python train.py --num_hidden_layers=10 --hidden_size=448 --num_attention_heads=7 --num_key_value_heads=7 --head_dim=64 --intermediate_size=1792 --vocab_size=16384 --hidden_act="tanh_gelu" --norm="rmsnorm" --norm_place="pre" --norm_eps=1e-05 --positions="learned" --qk_norm=false --attn_scale=0.125 --bias="all" --tie_word_embeddings=true --parallel_block=false --extras=["capped logits"] --init="uniform" --init_std_qkv=0.0226 --init_std_o=0.0 --init_std_up=0.0226 --init_std_down=0.0 --optimizer="adamw" --learning_rate=0.00125 --beta1=0.95 --beta2=0.95 --weight_decay=0.15 --lr_head=0.0114 --max_grad_norm=1.0 --warmup_steps=330 --schedule="wsd" --decay_fraction=0.753 --decay_shape="linear" --final_lr_fraction=0.0 --batch_tokens=65536 --max_seq_len=1024 --doc_mask=true --train_tokens=358700000 --max_steps=5474 --dataset="wikipedia_en"
Each number is 128 + 32 x the weight over the matrix's rms, rounded and kept within 0 to 255. Layers, rows and columns count from 0. Numbers have three digits each.

# up: layer 5 MLP up, 1792x448, rms 0.0514, rows 1598-1697, columns 384-447
# down: layer 5 MLP down (transposed), 1792x448, rms 0.0461, rows 1598-1697, columns 384-447
up1598:127140139154110138167044151171132139131088088180171099132196103180075144118164120087160134076136112139144148166156103137137100094088140144075162080115139102090189097127121155133064142133116162
down1598:165126109132176175131181169097077135157107138135151117114156138170209124122113137150148127141122115118125165119130156144117147104091126091097151149083073091089156124105147150157108116204108135
up1599:149124130110106091165109120106169149121122077109060053173207151118152159061137102144155143091083132122117095115140147123164147114097164152132050192111140095083153116115160138068156116074072095
down1599:118131132147103124159091156122202158142165154076114120105107106143153174145091078145133099060167140160162112147144132152107172155082121117115104121117074083110139081172110108130106125177132086
up1600:114069123136090140135057096100170189149134144058157117135157163115121108126156136131143098163151088090090169125161067089154127094096135130105148171129131130095061116131179151134105118127126187
down1600:134115159108141130145119140128114090130089068103110095147132127183099117091165102060179106135090127107141132178076163162142131115117123110188165083136083130188140145174087157178160090153163144
up1601:156191206146142126112114104069123150136136096142075092183103134138111146122141109117095165125156134113128179122118158163150124170130145143135092123131168146133152101148156100156129128133136116
down1601:108122125106146127139183148231049184178136090114126141139131158140112098156113096126109120084103139160141118123062145133164190152136124243157141158148048086130191145077152110190124104114079165
up1602:152131173157088159088103106195078076087133130130090169113084151099068195145144060151137119158176135119154102172082048116076119105158161148112079148108088091136186127133134112217170096077078108
down1602:108061118136167106102186151081133116147170117182115173121177113149131126136130195091094171136105147137095135094120121141136110184092104084175148129205166085114108054070147178170028179139099140
up1603:089176119149186136136132116176133154159117149112113176161163085161184127148126106082105126167096103108132227111164136156108108170101161132105152133130104103125096171140134165055111110136082114
down1603:080172093148197112132104095149114111175138156122095129125165157138167169126153164061087138130156085123134128098141165124154090131079145165149158104158157128144063104157138124150180079106098096
up1604:097097138135109152185110121207093149126157079138105090120135117053120083150144138114100091126141155154132162174128160164055151114122170176064118139144084085175178139133116145119121098109096122
down1604:117120156158132072127083106102081179128098159124158124083102114112156163072107159146091125121218093160112152104103181144086136174131217165084173130160067107085178083135145182178094208096111107
up1605:127103138129131165115154126167118122174154123184089173109173102171162114138154105098172167194128132123135150199159097060115149135117168140107120104063109169175155120148073123098185086100136122
down1605:145133141135200118087164122096130125173145208076149068150152130132145133130175132084110142138148119123036053132186108104119132177115124137094126093071178149173076179129140152113094191123189109
up1606:077147134115142109177120047139102168130076050163143171146173178112148124133179181079094100140188170097118212113217106161118109160180197179066114154044136078166181132134093139132125147125133111
down1606:076090162228126079146089153060153061133142097133151159076086143170079049189114164070183106108252087089181184107135202175137212119139081119036125170119078095083104131088061124069113111138215100
up1607:136081187129122111103106104155121140125184087129163115130125100133084139129127122142188130083124114133127109109146116154136133106122161158145109096157156117113130076141145112161176095133132204
down1607:143185154138131135083136128149158127106097154110054167151088141111127162151160117167137118126167144099112165123139073154096108102156142141137152167125089071151087119172157151097151141182124104
up1608:180127156182025087204094113149148122194161164085107179140188109042170088105072075094085118177166082074080175104154111041114117110155099140128175176086101179162122171118109086095106135109092126
down1608:188125135158078077122111170170135134135093228128100111122107072125127103126167056129177181137074159152154064144139108081103150119080120075176117118162108106134084165108158179117129154106096120
up1609:159097171192078092151071152130146126086160113146056128168137156130108151173109111128137148137139064134118156089141127057124125094098146148072134112101159173095082096128126146137129109120114123
down1609:170167084128151172127115142108125169190090172168152131138092147092156079195111166132117124143147202092114129107126089123085140083159109137176087115167122110066127122176131119118112201099070110
up1610:120142134128167196199117073166160109128083071161076118115152179079152178112127103070137169132091136137135117111098124116140039122171153122090063118084145050088104116148156143117116038142141098
down1610:053091132117166132204118104181101169109091133155117132148084141092181145094109117120045150128179157177137096143180154146111157010203136120143191129126158123112171093146150096135173143175089117
up1611:128133117147056110141114125124088126138101151155139156184129174164151077191187133179179158109148135078100146171151205168151071147216136127161127198109035131120125103110109156106145080121021140
down1611:151169095088148128100125162121142083155157169058109032125123115129213105140109174142152173166123146164099162198074184135118170096140113208163184155074096113105149095162134112139157151125081138
up1612:147167169122129083194098124157141127087163140148079097167099101165077158169211093085156078138100128114101140154125127104163132076113152136105099119134148182157130117086140108152162114145147142
down1612:112099115098078114123159085133119139120098164114121186096121144132099162075157122075131093156118122143184111133157125161172059117094104091096161124106195152194094092095170127130104128148065150
up1613:062125154146090088099162101139155162130149193156168095119070139082168067121102105106200104095109086121144099213096110101146078107152139176162129151123135157123143090109144130059118115142107120
down1613:159092097087110136106145165169148116116090125166135113066086173122102091140145132127105105124082137078091059123124190117107107149145080153198106086129170183104141221111131125145124075143227159
up1614:129139162147164115082121143133175185092180156132098118115151095107108181095199086122205153152185145146066130131139103112100050141140137123093153118121115119106111091139112113182141188108124146
down1614:107134166131139113126149127082107120136172110152129141109139118138136134145166148152156110116086121127157152134161195149137132107138116121133195030127108137112110085071121151101117106157100083
up1615:191086137160058142189069062151103175128172093145147098160074118107121131123170139132146102123129055096153214175136138033090115054145108128163142133170174124155144126075118118136112136148146097
down1615:178210117118142202080098141209126120101132153177070129071124103100167156125151159080062130216133118058159208193120013175136134141114177199189164189100115072100194129060126074122115125139168116
up1616:202174138098174120095069120152159134146128164100092107125121102125144169085153081113169125169099140115119147134164128074111143163080157147137140158055146047159129190104152114109117114091113129
down1616:110150143096156180106154092120137085105067116116146108114112122113171169093210126088163168130139117114107141122129131134137117123174161079136138125110165128093123122185077167136121145126094130
up1617:139141119085117081088085083143135100137112076082202103175138086087123133081115089098076080124148098109152106152144101168149171145163181137090092142161101158216133056112121143121101111069137133
down1617:125146095189114135178142029204057109102103123123160206038115104081117096116137152164067161164136155124112078103085058078094161147130143101114052123117140086132094127054080098149151165060075125
up1618:139069132100116116089146146114120134167133110157138101133142141105104052092103134115118133192103137137064184138091126176102206132153151150087149113091093070182183033172122110136161100117125146
down1618:102034139145147130158151132127156128071154135179107096114149081118074182154165134099146120098068140075170150116144153134097179115133112146145163131059080144163131129161130113191070144125108160
up1619:123126126172160117123095116214125139164113129110094160142121128127093121164166103103144154138129133124134135128133165149114145138111128154162157138151109152122135156137123129153084111099091133
down1619:191195152112108114104142090082143115136146104106145087156101160134202195111129196121113128121147141134157135124171115107155093111108145156156111137075181121132142107149154133116126132132104070
up1620:082110113118108145124098092108130131178107114112105171135073141078101102102156093148093147096153156133111159143144107181170104136110139141067099174155141149102190148081118113120118085075119125
down1620:090166182147069076058184147106024166142071107183211122160129201176177065101085111154128131134117128131076153150143092097133159138135155139127134141228106141130116123066188126129161170184069114
up1621:157187132161058088087120075148139132127096145155125155140097171134118112104089124088115116126125142120115106161145143079128142093127130151109124124127113098103120130108087145104133096109135111
down1621:116118094128089087152101103129103134135161167128122092137092121173080151126088118136130098116114148143106170144131105154093094129164130071158157161109206141123131098112145107126129113166158127
up1622:188070129131195110190104059132052176128103095108128112143210172102136099129139111216092026125143105126121170081097120093082138178137128133081115096104113144093122171163174124130131141129106117
down1622:104124128162144192168134089174134197184094137134127106095151081133111189129147110206136154146140074117139070190106114175086192075143179163146135194136115124196142167170131119138120228163088127
up1623:161103125115088091114118147101105129070124134128175071134120165102103121107140133072136127136071096115129151131144148153122099107118126120151157117136076164088113125123139113113129100133118163
down1623:113132166071114091151122173148143146150133146118145144155109097169122124139109140123179115099113120151135122102137126078133173161110098166143125129162120119163144151112119128134126164093108147
up1624:148198137129155093098138033113183189081128171117145086099132171086180080052102165174138110112181085120116139167135171067111093119105165166115162152041128081086161059135197164174084157126062162
down1624:015145089100111180205148137104059182090108114170119136122105148111117182142104141140107142187135141136114143121152133153144149115124194201140181157090145122117153128159059110063073176152094154
up1625:113151154106109112108147112150119118163132094136113153108120151123106089127143168095121094129107172128121187147048170164114120109118162167150120144061121135162097124156117138092164083159130174
down1625:156124120203148120141104143080154114188152169105128102071187099169126120096140146085092110143158146070079119136251129092145101105136079161125080097101111059127141085141073132085086113069139105
up1626:111121121133119109150090100147160126159105115108149125144169171089093160087173144129086164166119154074136158145149082093100075106095150148134070119107153088122150124112079145126159140133166087
down1626:093080142114149173137098083058130135116166054107121090118082109104055132097130166132117096134188133150099134078202145074110144156158115118159171071117132060086122104096116144136115146136149065
up1627:174119203159120106146101106098116136167144138213120149160063111095091086163121139150127119146092161116125176134106100115170066145128131145103147107174103162134138102206077099186127121110132171
down1627:136160094138116117120106132111175120165107171104096118170114092157144190087153090077100135112172131116123135110163095138155051160136211069164107176144162103137101168058176152104102135128066077
up1628:079098117152128125183112117159129175113180177115181154147187138111087146128177077111117078114146174114130159075136135116120098147102121144126126181134106132192148113084135107041084046081153116
down1628:140130106105182150085173137080148123056087210123140108115118096107134106100157045144123102151118157171134132132159120075044162198114092098135098185084177137101140141155137137158195165144180065
up1629:192133131132135141175132113132103145149109089119124084171158109140137117113111145106125128132128112135089162081135179123090131127104135156119191206111155120093159140155148154103142128138052136
down1629:133129159141098137135159129089148140161130116130120127191152129140148147141107123156083128141107175102156110089110086124121124127191127138143108168125109101132129142107116162152163117156132097
up1630:141148154140063100137108097092084061143165096148125084136187118136130137121134112064119105128127075101050098137147086091119096083217161144151139163146089109111139101193128130169116120136129167
down1630:153106137161097122090112124126155103095087137126124110127199123090138180152127113147087129171058121081140154129127102125147134144088175117119120145123108172044117132146100121152119107170149154
up1631:078126151112139130134127126090087139154158148151137133127090181127086099151111119114166179132133137104082090165136161153204109155126135128115134149109140141124151109161084125109128118095079155
down1631:089075097113143152120074170170149114101110153155107130127137109163133115142082149125146161110109139118082132112125163177129159130152113084107140147134107113111120137142139103136133108148160105
up1632:165173205160097150118116117160095091149171141134104146157127118140163124151097141095134139106148141112076092068131136127100100097230142135131126130088150124167111140182162097129136099129109182
down1632:150073123135144100087113122082170212095101127089134110115137177161057143106164131151137132098131057140176140142130113069151106141087116079119128116091098149147149071135130146114135164088134175
up1633:147161141142106060111107121162058179101179073126108092086176148083144124058107140171111062146129093114112118171181147116138074120138134150026191150141102116192145071157132132175150167138155158
down1633:121109123133198078140130130117164097129116188112177143109156099163134088102101137100120112140134164111114137129147185131152143133119142124122156115068131127113121142167189147138172125090109106
up1634:154179148164126152076113170153104080151100114113139164153140106105153086138132120135124138094143114092103121199132117138135153114075136140174132154152137106179154104145122147099164113115111154
down1634:082101164144148122170119155094169138110157107177184110117099058154146158136191152129178132103152171147089113094129103104129137138140148148105100113105143146099147146119142108150079125167124135
up1635:157208129142129140107102170185122135084112160145144130151142096054113099121197157112128126117093138149129122145171123149132105176087125139109175111103028076105122102109182089053100125119096125
down1635:164088169183131120214148168091124152089118105082158109113162084093128176117116129116108109047097131097108049101133165126094130123102131167083141071114137130078131109161091113169111119126175159
up1636:111158115099159141123159139119151109156135061115103136147112137086103128069167110110137116134132157148096120127155151177107153144105115151121124122098139114137178153093152156099141145081162157
down1636:120133077101131150131177128108105089115077177129124170128098154131193148105095123089169153116096119135113141138121102134071091137115113116168084161056134185132158107104136153139119146143103089
up1637:075161131115097189153149093127118143194110128126118120113103145144069159065113070124124125118083172088113121157085175179122091075215116133133091172155144162184148152121139153107143146114072165
down1637:083112130103104143110163096145172140126102136152110177129104167170130126130156129109152118163170116104084165134093169063090064140091030072154096136080121073158117160065146136120163131169058094
up1638:125162111144060059109097107141127102098099115115147124115119133080161120139086147131107152109144140080085088174119119141149136106094109160106138163167133157078121144150088152124124119085046112
down1638:135146131144193091207166128110152092111176106083116154086159107121119142116135149168166130114137140114142156066111144110125138133114113080154117078100088127129111134104175107158139102136147161
up1639:104095146124105139077119157173121143103139147180141147130098109044077128104122128126080139166166115120090106142136070181157075146148120142139124160136093169103143100108125120101110155116133139
down1639:159141151162164157148110130121148087121132059147122086134171113136173110089119154107135150108100130077109112140169146133173217196116093129131101048139164077119110149099110124165124120123098124
up1640:078137150115148137115082094188099124198182135163130161126189107123109090173121113145152148100142069111139154132104154130139096175122153121115167101163154163166154137152114108060107108140155153
down1640:115106121127148052160135114117134129082119058077112137100080080151134201078122165134115100129102195159121112149107164108123145063091172195102100148150126098084141131114131106182107140164114187
up1641:145101120107063135134101131074094140115139085166189127063200103127126107120135089074103147170128172096119151089162164124146135168140200161099176087082131056205091108140053140126054145116137123
down1641:127125186129137126060100108144141168112169148136209090082108090144133154137154100091041119095159097118136203104088135158131117132108104097105082153175142121168188148038104120119120089113148148
up1642:139146112120102138121126141117142151175114164131074112069114142110146126128147096048153165192154074094054164112074139128103188133112146150152128094113117127134126111100097137113082109121151162
down1642:118117170139142158132148089113150126106199127092157131193156124134150084150189110139172169111129163162086087113104103137127147155143131126130183132163125155109101136128085163082118165117097059
up1643:155121141132067094182083054109134160191142080104111117110137210149094088144118100086107118099148093122097202116149184159163170128148133151159153115113156174156101156148165157128125120125114229
down1643:113117154184170152068181125140130112122182116138162194124117127156101153137127170131195129174082124151146153100098153115063145138146087143135154082086109249144116079091086147126156125186136151
up1644:073099155131126130143120058151109099150158058191091135194110208087160123074130156130110133081111101135126128108113121100118125122052181142101122172061138097121145148160145121086114117138121130
down1644:119115103072111183081143138230147159116099131127107157094091092133149144091125160091090072151128146189177104148135104086151118143113140087112133155119181188146156152174156133117129130137122218
up1645:129107133113103166135173124085154109125178149090153108172145178141102172166177107127103120153153151103190186109203118094158087184147129167157074175137136156114070110152085126049148142134137144
down1645:129057123166154173132141173087098159109095165033175103132100153161068162156191086193184166096123148115114124098189119155075125144118129129132143095165126058129147132170180126126107133180198123
up1646:094128124128116109087143134136142121097112123119106131124137168098128138143145152104137133126157120134089098151143118078098125125129122140088132125149155133140186097174148163100153152135149103
down1646:132087153150131116194154116147147139113163163159137140080128071129115178110102112184136069117137160129095128134098136154168145116125118148143141100122095143126134124140130181130111120143148140
up1647:072142144120129111135124079132164193112137191105126092146091167093108121085114127180151109094100117113083159102112090117154030127173105133138149143142089191096095033118220152129141115132102116
down1647:160133107105081092147135141126142142083168157083119147103144112160146064137080117165180131122126148118065072117108147117140109143023121180125176103094150169085134190122134109141114169109071050
up1648:133159119100152154158112118188149150177116130115130097112119094178130144192120130126124124139092130127124141100172174082101116161106110154106161153142134116104159191082100104094122163124131131
down1648:099127122095144141173189117188107092141106137129149152099098122147180119153106162139121148131119089145099141066141141130153176149125148119106111122084148110136163119155093139133132100118120138
up1649:147098145226066128167087122163138136162145059127137142109158157137108145096141129149152108107153097097164168107120100164127142101110145170185152109140146074069137121136133167075111119123092172
down1649:092167158156151130133148146103159073146132079040113124107196082091149149142093153124158103130109110134131140109160182086108107197147150129124099087158134088136141145080119163093107084115144084
up1650:112105179187185138102120141170122195167203156086121094135077163161119138111126124128213064111157170059159100124130198126086127065106131155105171203181133052210091095085131168204092157147052190
down1650:135154115101098179112096081096108107117133158138158152077128090123096153180171094105124180125161203174151172183119152115110158113083078101158098141095098185108200141096156115115223114129058058
up1651:090082102127131104135113104131143104089125149096154185078095179127123089178144094127174107094187095074115066116158134161146103136112128128113073177186028136100156058149165145113091063082120119
down1651:138172080059149188160126093153134148164051098107133122140087194109157119127130103159158148134139148115090084162112150178108167134153188078105143079164138126102143137129162138113070118160139162
up1652:175085115082075134131154114106155182111141176101121195112114114153097072112079113090163139122125123102076106152226114180122124125139109143144119142148135124159102137117096161110133146097140141
down1652:122159171153149168112133122163135110139170089116118121133075134099109109080062118136169131111104102121133202118137125139095134104086065096144180092108117152109133114108150121128119122141091176
up1653:205132185202129097158093159153190164066111105088092110169102121123132204128144096142100146134089151102164096133132161095180110130113118152087115134089141118123131100097187140147066137131118137
down1653:133162132075141138080161125198091119119198096178135164112144100156098177118128161128149053192145128139154107136117184146045095131174084121156113099128083146163100128227088139178161107113130131
up1654:184135156138152122166095139152189118140159038112109106139110112104120105072096118135064106202171097119077148073112107147148099139179158157195126143110061125137176125100157102112087132097116131
down1654:161165139180155080115145128083142122107158146128170099134111073074132132140105083119128060095099109153079068096032121149160157190060114149183144101129147105123144162105161112131040156120131124
up1655:064087140111071152124133200113154129169112120118176149136116156107056081121190136159114135109148123079141153138125160139163058132194107138198078171158046146144124120132146106096090117162151124
down1655:130123088061082094140160200128124105126129119161099131187083072137098154123138074160090135107108141065096169150118123128102098092148132062150116105193111140135094079109142115154122135198148105
up1656:100135126131156141136111096080181213165108091150137093085122170168155119139106111136123164152206131074080069099129156110150071039184121154119102165120136148079119089130150137073123113103020157
down1656:136115105107117067112127197092162113115079119096102111176189204077167109135091155102100118150148087068031092099181165115113149121167065108149117119170131200132104145123078129115154073109181078
up1657:212043153155098128119121079154173187123166168127106145117209138093046116125096072099153104138137113106134126124154130114077130094105102154131140123106139076152135142115041136065187080130128105
down1657:082088127157174158137143144120098138117198132129123122077120106164126177150227144124169119086120140145105196114106113169078142135152104111069159144118105165126166073133113120129105119185135179
up1658:075117174121081066147088156094090194170137132166142141062144165165127124152108127108151129125149128067109104104092210117120119116150116141094126195128099217147158051140082098151073109112087158
down1658:124181090067110117151165116079133137155142138151142084078118131139118056139141129131169134059159180146109104075137151173127170133106144121084207141144150112131105137137115110153100160154126111
up1659:168168171181119153169131118105097145130101134158109139170128115099113128184098124127094125141151160136115124127157117143083097114112133101128164133113132154112060168124147137093148144174118120
down1659:104116154109145100092137100134137119144108098114179122108151161116165153114137136110139093110113117169120132164118152131132168130149124173120065131139129118121202108175102168138113108073123135
up1660:117101142117071122173154108143107080128113095092143078108182212121088126170126040096122149121099124100120125135133195134168108105171144148136074127104077168110083163108217148072074113170083171
down1660:150102125129085136109114120073098044108109130127086126080128103153075114128167144080056134119168101080134088065164089162138097060070087108059149093157102101133105118154120121135090157145202160
up1661:148068113115107066165166166144219102150124121120144074102112108035062102171102153106181137144067098111170211112091171075141130076148131132139062104121107154124128059132095105097099139089162210
down1661:172136054076126157113105139128113148128126119140173104121072111171123109141089086167140111111155110133084165147135092135097122103126107003158177100074135144148156151123123137126142106140160132
up1662:136129181140144156094163113108165158169136125092072159127091132148128149154145139074161116142134139120168141142055043087136128151108152144119112137146134147101142137160143127086118103131128130
down1662:128139154133078057109150153084119145114094125167198137118148141068088109108127137144150148137112153123082105107141106114060109132086174082079104117129134100139117165073127128114114181124157057
up1663:107160111172096079144090167163119096126101077086098117134118109145073127161145101137151091136148148104103105100124143118200047191162143143130112125142086166081181165140137140134117151053064153
down1663:161157092143135129145112147128177117103174128146161105148082112119072212090140194082077156146071176081140118139150126160170131152119073115111164089176154177162134175081119120130180116132160140
up1664:105121117184118174104089172124112141130128112151101171132141134145113141127113119161117165101131158115159121128151156165162134105086119127109089099141164123137083145095129137162128115122122159
down1664:115144120122152116133143105098148121148140114101121103131097110132129157094111136094128103134175131103149148140077146137094123121130117128111043187095129133136138116142114177119103088125101111
up1665:132114113121129135165133137112105158134112176093097168108156131138088118148127105100136146089128113123126115131156140161137113167111149135109074159103134057118091159123103160139113152125104124
down1665:121110122107117115122108106141132126164170136096132124102142127152098134085085145131146167131145071117094120107148130120148141106118117202110147127148155109120127105098110085116148108133098161
up1666:099117139114163148187127105123141140163154097082142099133114141043091126154155112133151133176140113118131179074138144118085114141173121157121091159098097131130165114168198072138160130093106112
down1666:109165196141116102151145090135110124112146121089130163138105132140126150117143112091149131166123140102105171134138138147131124140158168255145098129137070109119143076161160098113149146126098148
up1667:093127117171133115193112146135131150174118112078087113140074140112159121136184124150165150096195141124168119086109094083091078063146135124100103116198129135116185125108210158132195185145142119
down1667:160169183096163158128138099131149178102179119160158135144127121130134180105063160115114099129121112105114166087121131149132122098099137077118164138158104117132128162139098097123121129079097174
up1668:165188133107117167131111145121208111155113132095150136127131092156158088129111087079103140166162132088074113125153090094154085144164152135122143166155101123120126106120088090116194161057130155
down1668:122128101109146151134148130116097181089083099107092162074118110122155108136086140115087157133142125104138154140106135140122116127142108095086160145129116120095097071121109154165127111141198108
up1669:164169129138114141160127084161166105123186088131183127173188132083067106098193116141151171126096175143141163139146039143105135163089145144136089119124068000118127146128106134101151160076137092
down1669:127108142142110162168163148116167079154129117116077132170074140159115131139153111133098199089190062191159123124140109163078120176163118132131111140114114106132094146158113135176129178180123114
up1670:131128117126127106185102147154102162169083135115140104173103150120150105176092130137132125142095132120128180120107162145124135066120132155152156154172117134133129107097174094098155131159099121
down1670:137148121140100111130114113059131162079144119145176130109103166158111134161056068120132104111119205140109102167180097142102162146155108101077144124107169112081144144138109126131139195095139148
up1671:102131148161136081120079104195086112127146089164160165151104152083138140186087082130111143147135184102148125144122104104158122102102123141115097169153123124155203095141148082149144132117151110
down1671:103115084112135156162083074121159097113157121134137082105121103149114159100151146072083075117116117137125104159145141112143126178127136115140143060185152089147104126102135091135090078143144109
up1672:109099171178125047181092153124106168077113123172101154186051131142162124100147130134087121155168083120089161089132097103085159148116149154091163168165110136098124152152108123176153108141149079
down1672:146152114061155139106175124157102137099205142102126126130161145148140126179089073135119109115100105089083123172163151152155157132109131097113114167129123139140177117160114143153152166088162145
up1673:172111131119107081106112203155088082153118129152174097142113132137128143149102057092151127106162152118064125135136120136133099086096113137119127142122114108133168149084139179139128128113125149
down1673:158047152111130137115140080057189167111193111168100135087081098125125114142096161055093161156154136127113166116128114098121164119111127127153056128151152100118123133105139115129121114149145158
up1674:147094119091062061116104174105065115133162086137151112164120169095076064107102061134138149104087163095087104160187132079160157070126129130154141107118086177178173095136141137105117102148115130
down1674:124070111132143085185125139086064180120101148188103107122132143125106147141145140112120163208145118133145140116132069121108166146138120065112071142142124086095125081160164074105124105169116150
up1675:132082123151127135115169104090116156134127128180104140140106132129151097176146153144091088153129114124137172168092169171080137112128141173134102099114089077171128101156060095162129091106122107
down1675:125119105092110151132150149066124136126154084135164071116133129173110110168131139127110148088077135172137150154147165126104144179173095083133052121123163097129158150169116140156100094136103072
up1676:150132097086153146126133137190129119153114134124136102141126153136125104139128139127105111161109105132154173131140140110127106158124137149098167146136134137106136121146125100117118080154118135
down1676:115125146118135105095173117172162133117141127139124112129105120143170153156143147108120117132124080120123112073094107116151104144136084108142104136120094135139173132139110149120151140108115135
up1677:110142165126109099170116088157097151132142111148073105164159165096168140091110116161101105123115100094117107148152109095124100126171154154156117111160126114166090086129185129161164121166133136
down1677:151122084160115146103160129136165116131159125075155127106177143123085094143161093139190111077121147109138127140124115118127122122091065083097118093147129098120108081118111141105089146089190154
up1678:161160160133055132200137123133119132159164099119136157152084124073043099127153147181158112111137151104113154118117157073101125120126127129122121125171167085082176179148140074095174091102126149
down1678:132147058167111126153183111123134189116162125137086167135141119114153152089095131119110168142078131179131065173135132144126142104162135176080162161122123096100135151135173099119105112167058145
up1679:137201198127125113141117041190161079136166106172101087132097139134075134076141157073117071145131075138088119095132150118093157110121179154127130103099119175126122086177139114150161040094110137
down1679:151181010091083121102112151173133117130122187157144160118105099078058136124058115147100129119106067152116198171129135233170108056133152103169131161086181144144140126059147152206116193163071139
up1680:104180118107110176089109076141144130062095123156153183097148182080134084101149127146139152159145147125185117138162146142102130136107167148145100159126126094132162094136108113118098141118126096
down1680:141147151102081137147134102065184104132163096120160066146136156140116109141127102117149111105119138128121125149116122112105138101141105072070181112112125155151151097138164093167122099132105174
up1681:119191163125098111125131139105128137131167135116122125156085099117102082141198143124188098163136152106139154140130096125161103119149141166125130165135093115120123085141132146132126155119102147
down1681:165163180170116123136099130130150186145167149124115137139127122121123089113128094145151101152138139028147177140090143122178131097108151197147153190125063132106102112137158112178139120138077172
up1682:098116129201096114147037077154133134185067154149156098130126161119118130168109180137098141118112076123150130192214103144150071107147150162129142149184140071105156058147187159126093139156128059
down1682:126102113161113171103119131148130089143169145156130179111096141182134122159121129087215159112111202150066186115115164143121099057148081083072180125093063121100083101131146147173111164179137173
up1683:110097144091113104081103080106136123152146111149193090090112120137122077089096140074200071145174112095074067143159094065126067141182145151070168145126109137129171025199124130121105051109102150
down1683:082122193127089099073148115121136159096188146085148097087096117119064105145065098173119138161091145150088118106132241197094185130163075190143143160136134084130150135090133110193137103183078167
up1684:217109151117118129135080143152103133159118086133123119111126121140145161136106153122108153122120063115114129110134122109146145116056125166116164160115177112090102149138148114174125136175082126
down1684:141168120116105148145117045138124152146154134132132139116149113145186133092092113163165146178143131110149145115094144108135075109166172122119131111121118140122132143170177190159104131115133117
up1685:129146108164138054144088122166202166193128099090076124106114139021111147122127179115156121094168141111086097078095156127150164090119152157121099219083106180179118178143216088123101155139085163
down1685:161125087122095134126147176167168092050172153089103125148103075129200075164046129156074204120111192173042132062114114062150095082101059075111187242143130051204124123134120145135131196115121081
up1686:080151114118088133112114150134180127084138138135092182175117133110077152107123113080176139102121127116110125121124140167130099100092129118103116126075128160159179147148124118084156126073118153
down1686:105160093087127126164181128151145125125041100136162099127086105145193108097074139159121142130128132148139100159113097168133164109170128133079113118099150115141130139131092133140203133111143105
up1687:106178154134080070091145216120100137171104130155116159083167108128085106129142098165185128139096150100146064193086138089142188067175131125126111146120107131180160114110107181070145127101091129
down1687:110136144126119134126154125106085094103121122093134066153149116090120070091155111104112071147128106138072125149137141096099129163129111156154142163058099111172127095145143126148193124126127110
up1688:086094119127116101126102148154101177139147122125105141156122122154139130128103080089142114139136064084098118150150167141133150109118161135095120178109101128148143130124103133166126091112107138
down1688:103114129130154137196131111105093125154084125096159154103135143120122132130120080094158098167174109115103170119150176169145085092142170111165097162041077136190145153143130169170129138122142204
up1689:146100115175087058201111085171122113136104125112102105206066146083109103181181134141153065140179057107097103113134090103130109105156138163123142156091106161183149106080215165106111139129101146
down1689:121145166120114040124109108132095106043164151152171129154083139112117162071159145117158129182152155090145099121090104134149159134151098124123119170077058089147107146065126151157111122155088143
up1690:131099203195156135162077081153134159149098157114092170128130095132113174137176076168206165159175187103110131091157036062105124103131185129090174128119103103168074124121186143162141126139126158
down1690:154150158133095134071140142103160081121105103149065094127117098178144112119129135091104173082110132107133096096140114140104126152114141053101135063126137148164140149126119122117110079137110143
up1691:156123136149135112162072157124094101121088114137155163103164125112183150129149151142093143092097180136116141179153159109121117137143135125134108119110079150151151113130116150152117109153143117
down1691:112074087086120128131164103021148152115157146151170076141139116158131121137124109084157082159146124130163131106127068115127151122154119126136094187131138094152113148085150096127100171142127131
up1692:129089120119125066089132143170099143179112073175115127126209093196144102094115174144114199139122106136170180216167152148156121153106163149105114117131146181163116149144114123090076102092130112
down1692:148166163120105136105146109117102078137104133068079110158077143185146042073141115101059084165064181110105194065129084133085089074106075113112093156132154072165188112185140115133156118142137161
up1693:065146161128123158184095119084098108177092112098157126159162138159107170135141177104069126116173181104131170155198111146101086132153169144103114163161066128077134150154114104120097120136135144
down1693:156154119132139127158125155125113147174162131095110093110192137131141177142104160168144086097081085160136072117191119131102096126105154200141100107119110101121104132100114109111135112113136135
up1694:110101216180174137140106145154093162115119112173099152084086108133168117111135183190117094129115138103118131141152134157168145123151130150123105132151118170148118095157123138167117052128115126
down1694:175084151101104134058118121103124132085157077124097124113174122072118138123142108094135119106149107130172148121125134140095115179084122147121195114167153086122127150113140139139149167154103154
up1695:107154154156108047145107124150189107167160149121151099152136129076169118117160082099149089126171073085112108121110081093066118088127150152129132145098083154205174086101123098091162077101148144
down1695:136161141122056138168134086158134100164127141143198138078066156111109151058119116157096030126136154133119118109074151077153084136173097099123062085113099119105143110139118090116134185152126160
up1696:216125129090147169105112112187112131169095124096108134136120115149146123152092114086136113134135147069137220111101167098123137147086142141120131114125149101082144136108121115105127135125106165
down1696:103104117149160108102151140146089093137108099104159155141159075134169180109131097139144136115109171143082135107097154159128158142171091172100081193086154126144115130165127158112168162141122105
up1697:167170138160134073140106105133146161152165128151108175121146101095126115112152106176179119174142166087096151122154185085107132138114174166114116189102074139147151127127155116114126120086093129
down1697:132131194143147129136104093136134147116117106168124145127132112145143122112122105124117135155109138088116137125144131136133133119135133255128116125111116119127136116132110034121120143155098163